config = dict(
    positions='rope',
    qk_norm=False,
    tie_embeddings=False,
    init_std_qkv=0.0344,
    optimizer='adamw',
    lr=0.00182,
    batch_tokens=16384,
    dataset='wikipedia_en',
)
Each number is 128 + 32 x the weight over its row's rms, rounded and kept within 0 to 255. Layers, rows and columns count from 0. Numbers have three digits each. The size before them is the row's rms in percent of the matrix's.

# down: layer 2 MLP down (transposed), 448x192, rms 0.103, rows 160-199, columns 144-191
# gate: layer 2 MLP gate, 448x192, rms 0.116, rows 161-200, columns 144-191
# up: layer 2 MLP up, 448x192, rms 0.106, rows 161-200, columns 144-191
down160 098:108146107113121146162080093160129099160146126107105121200114160161118124085168106149077129131124123162113097128090087101126124137178102146099109
gate161 100:064113098095120153099052119106116143097132112120158090153138107111170107123106116209114110181205120167112163136123127160093124182194126099101186
up161 103:121098153120166107110119154149086188146095115082121118188085154102118186124198132113097140129084095117155200129094167121091143109066140136162136
down161 102:130159162172121139123177160111119161192132118136147136121125135153125136154144166145077070163096117125068147148161080112177126106115159102127065
gate162 093:110153156116094117107074129176100132135140121084138121172147119119113138068107160170127084126124103108094156083123132112188100165117114180095124
up162 099:144117146135125091162118097160111109139087130129155087143154208123112167137139129109096061135129104106101166130135122155159122168156119149137158
down162 097:113066112130143137139091117100169127171119098103157158148158122102145073120117096105103106131193118136091139108143086102122146161128177139063056
gate163 095:097157139077132149089144100145111105171123177095187135096153082098103123170145178098165126144115143093126099185124132150111132129137115178171144
up163 104:080185188161088142165086170134154144168120113076165119128133137098108166061188062117130138119090158161140108140107155126122141185145077138103168
down163 103:114173131151115119095074137171175152108108107156122129141118135136120137128156170117128129122110071135118088127142156104182085119152102168109098
gate164 109:129046149064138174124104167137119113170140095147180096159124136135142099124087127056080183149096160125069064169126110123096102131123118134181150
up164 120:106112164127117176183136193176155097139170116157142145143119111148119098144125151075115194141085129120074077160102083083147147099063114172152118
down164 108:096153164110144134134082134142116129160153102128149104159112109131105083118153166102138175117099126123127107121106147128112136168124118123110118
gate165 109:127141118053180096124081091142158096137161168160161094130094120108148094137115138133149118154112133132178155133147144123132154133113143169129149
up165 109:168126125102161132140146086121048152097107074085124113056062197150084121103146166107165113150113138131101148093108080158129108067167176124122136
down165 106:130154115168108065113102161144138101160089121127164127179145103128149111159121117112202077128089082110174127124131169110160115087156138122130085
gate166 099:121167079125086149074114121139112106089203164120104144124080101110144134132105136044128126132131106166197137096093131130110168140150117046143111
up166 104:135138081085069116110135105141110129095114115129079159121185145180127045141136141143040157180127153100114157152092146113182156125214180082115113
down166 101:082144116168110141133107108148097108107116197198167085140124205203205151147125071131142118143170111112113068128183102111150111120150078123198207
gate167 102:105112156072157122135146077123131118140183193129099144127139077148170164148082091128127126108172145078125189109134148099210101154156154105151185
up167 098:116182065118111168100133127153168067138135094142182118116136151145114125118163092158089105129080104135119122154157158131106165095117108148160130
down167 098:109091112090161143114161152113134124165124104142128144133133164117131187101134107127171116161150109145135118130076180120152104151158146180132149
gate168 097:096073141135133105094146077086116100059145114126142147139111133104093119108165095087160118127159089143132104153167161114068130148082106195168098
up168 103:151138125092162107188074153152156078160164121132125113064166186179092205156105153164129104111108129169122172098105144114210106081176101119124156
down168 101:154141175129117115141104158110141118085124122118112170103088115091106124111069170132170154132102137129125101135086107100190116113096122140089122
gate169 100:120100165118116128121159129187096121203099161178109071114158101127110104110130176103086077167152154157129179115157184137088156136073124103179094
up169 098:108153119135092090141147140123139182125164112152094131128117119136095143101173155074221142129133155127195122168146132143173110113110115130184044
down169 098:089144182173160139113120121120128114063178146147166137078078118158123113131123102119090113086135133123180055170155072097141141145125097087093127
gate170 098:135145171076085170141131052190178114111163098147141117126111173115115144171067161092102187148073121120132109159100090157137055153102132145060109
up170 100:144139105092129136125072138106084054111142159161121146144150129083116165125168124108083135107089131141127160065115114165151192106144156113172165
down170 102:120186095151127124134112168131103180235147089095090106149168112162137151106127141143107100147171133103064155141122144161187109181128149163153151
gate171 107:072113124097137188111095106112166147122164145059163114135149137021119102096117135139149075163059147131093071122133144119122108092109131158202089
up171 105:133218115162120166139076190143132121115108136127097120139120139186077139076126090102072113148160181154109126091110107145172145141112127069110197
down171 103:088115110112125103180117007139113132114058144127155117086073120088119152130139164118147122113102150107159126109143145132115125165114123116131102
gate172 103:078127101176146166136188095059088156156165121132173102173110122080178138166164136144127125136144103157062058131193119133079143107202103121124117
up172 099:134105153148093091120110162135082146143126149153135076173170122154101080090099071107140155128153102079152143171151069117137105117122068147121097
down172 099:143149118099112150150124149114138105047195147122121064141151104165195101041142117161171129105096104128138099134108154145102144136157120138115069
gate173 098:075124125109115097082157135118151110109121137138127145118098127110093062166110127183077134167147120106108105181113102139173118160087094150069148
up173 098:108159145096070127130164084176135113076096116120096152169156119096064122125154116109136081167136208140159116109133111109158133152130155097094156
down173 098:108151123115144143144109112103178124084083154132117127149158192145126098159055144148155098111139153160105144099156118079124155097148123151127130
gate174 103:092115146171123081147132105157150067070114147138137121096116164147159140133159084110156105093226145122069151177090123163117151114083125139187192
up174 100:119062132154095123159105103139152163164112105077186153104086109159172091126187145114074119160123101152175111141138128143133118183132125099110202
down174 102:107154137115112131099053112147137118087115108153149137168103092168156177102116113126088144120146133114147143080128125171108113162135094198123174
gate175 098:135118161074167161129117128119138108189143154141179149093127093088101175113098111055167136110114130133176141122154135152125098112146099068093140
up175 102:096083098069097123132110136120098115147152128111159120094131082088127094121118099070100154156136107155120139143112122135136162128101098107099151
down175 099:050179170164121152121158100166114113139130102144148159144079161097107134115177129160090146168135132147069169140105118163135162119116117158118111
gate176 104:151091122092088070121059127109085085120178069097191148115134076102097185143087125091117096135143118112087169116173156100099182108103133090108142
up176 101:093122118108095114077145151158151083139144105106114116073119155128126146119143104133140185079062124165121106128143109128109141169128138134143166
down176 100:152088102154191126109102175158086123060195157094133104111118159085135156142118112154128093151172160147154153152168123109065087134200127147137089
gate177 095:106115145156043123111166089097101125045092039126122100110135080091146128115195103106164141190126123136133095118138124201126111112143140115108123
up177 097:140139114132114186092094141108139145079118150127224125160115171115122160139107129063162108165159182058128151161134144101180188080178098097142112
down177 094:136146139105134135066066150140110137150073102118139082102149166055137164153090160217110127085167106201136132086151133140181139168109071112125129
gate178 106:081152184119122139136133132114105078116113156080114104095145177133165137101161179126134113103142113160090107121141144110145105107105142143185115
up178 103:146126114171096163130158099104124113121106139119089151057139150157139150087126087120158176126172130111099085088114082140137156065059153134105102
down178 104:084113088103135136101164137071149152151136077134095147151155154109060092146113114129090149144095071147096119142140134138142128136145092146133163
gate179 104:112190154132128140144126161125095138134140107119100113089072125184162072130048129103149133109168103059111106176140125156145132154141110123122141
up179 105:141127167113064120165131157068096193137101076146143104128121129128160196069131163107174112156150146108145129138113096194140111161141185122100191
down179 105:151147112118097123133116137153149111058172130133092118163123156148137116096179135095208076157081117183131099136150109149099131130132144107136102
gate180 099:081050180195115106142130111096167161121119162128108128097037103141114107195083152117117111182139139114110070179145173090127130181167160190126137
up180 097:152117133072075132091100124125130155136169128081104108173131103143101157148053100126205157129189099101144101165176084102136170177112106132060080
down180 098:120119108082106139134077102139150132168174145142131076158139153117107137059121115117184136135124143121095165140172158135141126130110136099077133
gate181 097:076169087180185185118127137193091130099128092094178115154162095122159078131123158125096113182116152150107102150169158173124121114132169163125128
up181 092:127157113149155108164096147139189111071068149113103151130134160114063161109097129103151092103164147120130105090127063064114149166119159113104154
down181 093:158063108145092128162127098164108118152065099138065186153084153103138212121106111146161105161196119150142132111161085097162133179089102145194145
gate182 104:106083141107106109109085096108123114107213129128200070149089036069162129110154070147140142179151172169101112114123177155124171157099100153140192
up182 098:144079123126102140147111084098140076117105116126176085088131149079125190169141130177164168101134126118117127095175156196109099191120030132150170
down182 098:176163126065089138111136103059160082093106100135135165175149152121162110110109103091134108086132145154132146147127107091118134108077111087170112
gate183 089:131144129128150144106127098103104063099138067141099120104120147169059114119104178070138118158066150111137148175143163133129036173166130122089141
up183 092:134134116131122209184067056109122141107131106125160090135094094214112093129112148089153116098124050114150117179167146142086116191153136139105137
down183 093:155140107140100154152096139086127154085136102155162159119136125083120153095085063147109150117062139119094152118137175182133138098149102145121183
gate184 100:100148086094113081116110155109116137166137181085160070142068118161090126116113151087179163209089140072094155162163170179135131124170101145122108
up184 096:217137102169187184141146103082136088125148183158089068100111142019165121123166108136083085121155110131130142150159144127127131135092133086043169
down184 099:166126124095036134140116103114112207147130108138161076095095144101193116107159145163167131161162117116102151158145182150163203087133122113100170
gate185 099:147117137101098129138104096145104145092086142083178136104097132133110067079081138142113093109115107177117114121098109093127118189114155184159087
up185 101:099141156109089110160060179137151110119141082066100217141111155116106174172107160118118108176105083094120130126168098114148153105143171104107102
down185 101:131120084123103114104134187131118181120091043115096144117120171126162141149136115155095158089085107113112128185116205156129163087132141156104130
gate186 095:129107129164126163114136057133131096097176198166158063126126153137110137097168105124132175153130117131106146103068144119140188131145169144116062
up186 094:119122125170169138121119113149163073161098185128117131081141178155112098108123077133129122155090197133151140119144127159177101086156134134187109
down186 097:125100110163093147136108138155142126122161131126133095088126165185158106126134140124133133105149080151162154149120113165190112133135193155110107
gate187 110:061099144132084156082109145059121136161062135094141137132067127142122123121140141193118137117099153091113040161153139230098119204167116174178155
up187 102:137165109145157128113136099106115194107098156175121188140124138137168055126089126148107118080123099096107116126193159114150189084119155112172078
down187 106:200106121159102045123128159173135161148130119139103108156132122195111154116146117137100092174120134139156088134156100149157116105116150160131135
gate188 109:132094214142181081100075141152112093126195123099067130116144112094141122186139177077130147175120186138076130076191144123156098200155204089170128
up188 103:182091137156112123194165114170126131133163153161105161070108042089192117163097127130160105168144116123186169135088113120105102145152136104144157
down188 100:153153156143154119111151095132156129135181145114163117133140101143106129186131142070115140107138153188130079114112114062077182061172111141128147
gate189 091:116124113179140179106078103147192123167134147143137160120175090102092048097088127119154168116189180137144153125125121149150119079114121118099133
up189 100:121136105149135181130102086128144159122131123115115102098139107131161091092103128114108131148086158189136126111080139047132160111064076085183132
down189 097:153064111127132141166086036110100110071105114110114160077169130121177187114138156098155099172151151156123122126137108093106117160101158061166108
gate190 096:106127127150134168177078168084162144174165176100139125119117186149066170216112169109127072156145107130062085104193126135189089183131087141152126
up190 101:128165067151086089122125119127100107156075105159090164068156163110202148103124102200142171024118154167109157117111119126153104086142087137108171
down190 100:069210121139127096100136123128153134083102113173113150169140146111101110154115102135107069105160126096141137121151161160041117134128135136130160
gate191 100:157129157142200151195103138172171126136119102155073185136101105102149149162176125085170105115188154168144145122107057119146122182151075101097119
up191 105:129124128131127115116097137137101212098144156147142094148185095151079174128148141088182165113190134141108175145117085196074105103048148139115144
down191 101:099127153115115105177098178156090185087088106140095165089187171165144147100184140128108072118082125129162131102126177162143109122122062136119087
gate192 108:092133156178105100140115108067169119115114149095170102104106102124096167082146136130184162158150132131096099098126144171108088125151126157154139
up192 104:100150095099119162181122136168165111104175106102045114117094148150125114110100120118106109132124129111140157166118114102172132090137078127161129
down192 102:147101142114097102171118079168162156077145149139145127097135128128127108127180169126096088119114153137179100133163138187160150118158140173157076
gate193 100:109175126086163118055143095078158112173136109155141149116174135109103140123140161145171133150135178163155121119160159132096142128079089151138082
up193 101:124089146133109123112086153132136137168135176159137076080158092095115143160116069144190189093158162152123179157139149128174112172159115106105130
down193 102:091180139149124062221147113080107131203150131127152167160111136107078135152121159117144096142136086130146111168145103086086124141134160129140139
gate194 105:093137123173153146147126085125100099133126131166191027094130167084191113123127125168089169177133143132127130137166185199090106160123110109118153
up194 108:117092143095104075127136131136126162123121153174150133068107084150108125180142151161116150143131160153123078099177130128110101161183084184076068
down194 111:136162122139105106123185088132129155129152127150104105112104140091092141113148144074145090136107153142093167100168050105131149106076125113142157
gate195 115:138165208148157163128105147094131103058166091107096161118073052073168123080126171093117125128111168102107159141141112182161121153067098097170101
up195 107:066151095185112145108207116135132087133087065162175141116117157135146170081179123119141175143131099088133070155107121120109097119178090154102101
down195 108:135168118096118131140112157087107136126131145164172136106143105144134120108081117089161147151166073128147204099108149112193106140124114093106104
gate196 106:105148102153177135088075129172137155138115103163153099154156053064108144081148080110126125161122192125101111068100136170153138117045157095131088
up196 099:096118124138101131081105082168112129121091160097119074148122128088084144133112101174114192101146096157115099082095106173086158161129179103144137
down196 100:047062123094156096124113129121112154173130154123128109119104153195125094150128109140154146160104173074162181143092124156147172113116124085128130
gate197 100:132148145151168166068152146093174099189098134122131122136058168098122187138123083108134127056126133136159143095129202084115164100120155146150092
up197 100:101137137146141197101125127130166115162128145123113126128100160105218120167154141109119197103108075098183124094163118101173192124104145175124180
down197 097:059053058076105080140140103144134084153124116123143121094118118125113133089172099143067151088134107110104088150089167078130103099178158133195135
gate198 113:124149146114125099110127078122104167123165116124176142102145164078117196115145198097143068194116170161115164057121216119090095110085094151170175
up198 101:106114130127099057148164132112069195063106119134136144091098100086147171116145108133113117145117143147151140095082147100123189098109097111109177
down198 102:096129128110144133086132147092116102124186148120133079102125154178155172154120100130056124072179107127148134138153118116113155083115107107092104
gate199 095:093140107173117111098134130147144119148112138139105055175150110165104075129073125087139035111114168150113135163126143191109083104113151115117043
up199 098:089157147202123206135147134136155168154103104141094077137166115099175135114114115163110199075088136117118147162033076125098143131126089129062116
down199 095:105074078154125095119083162116097122089135159036170132135097133102138146106100088118114131110123121143159152142164122155166106134111127135185127
gate200 098:113180149159152128113115122129086105114127041146153116162101149101108074119097211079081146157165075127146150110121148149115087122073143088185109
up200 097:132082162065131159109099103128160120129049143146201106145159095112117168098138064171126129137101135134123114098061146103188158146181111114112147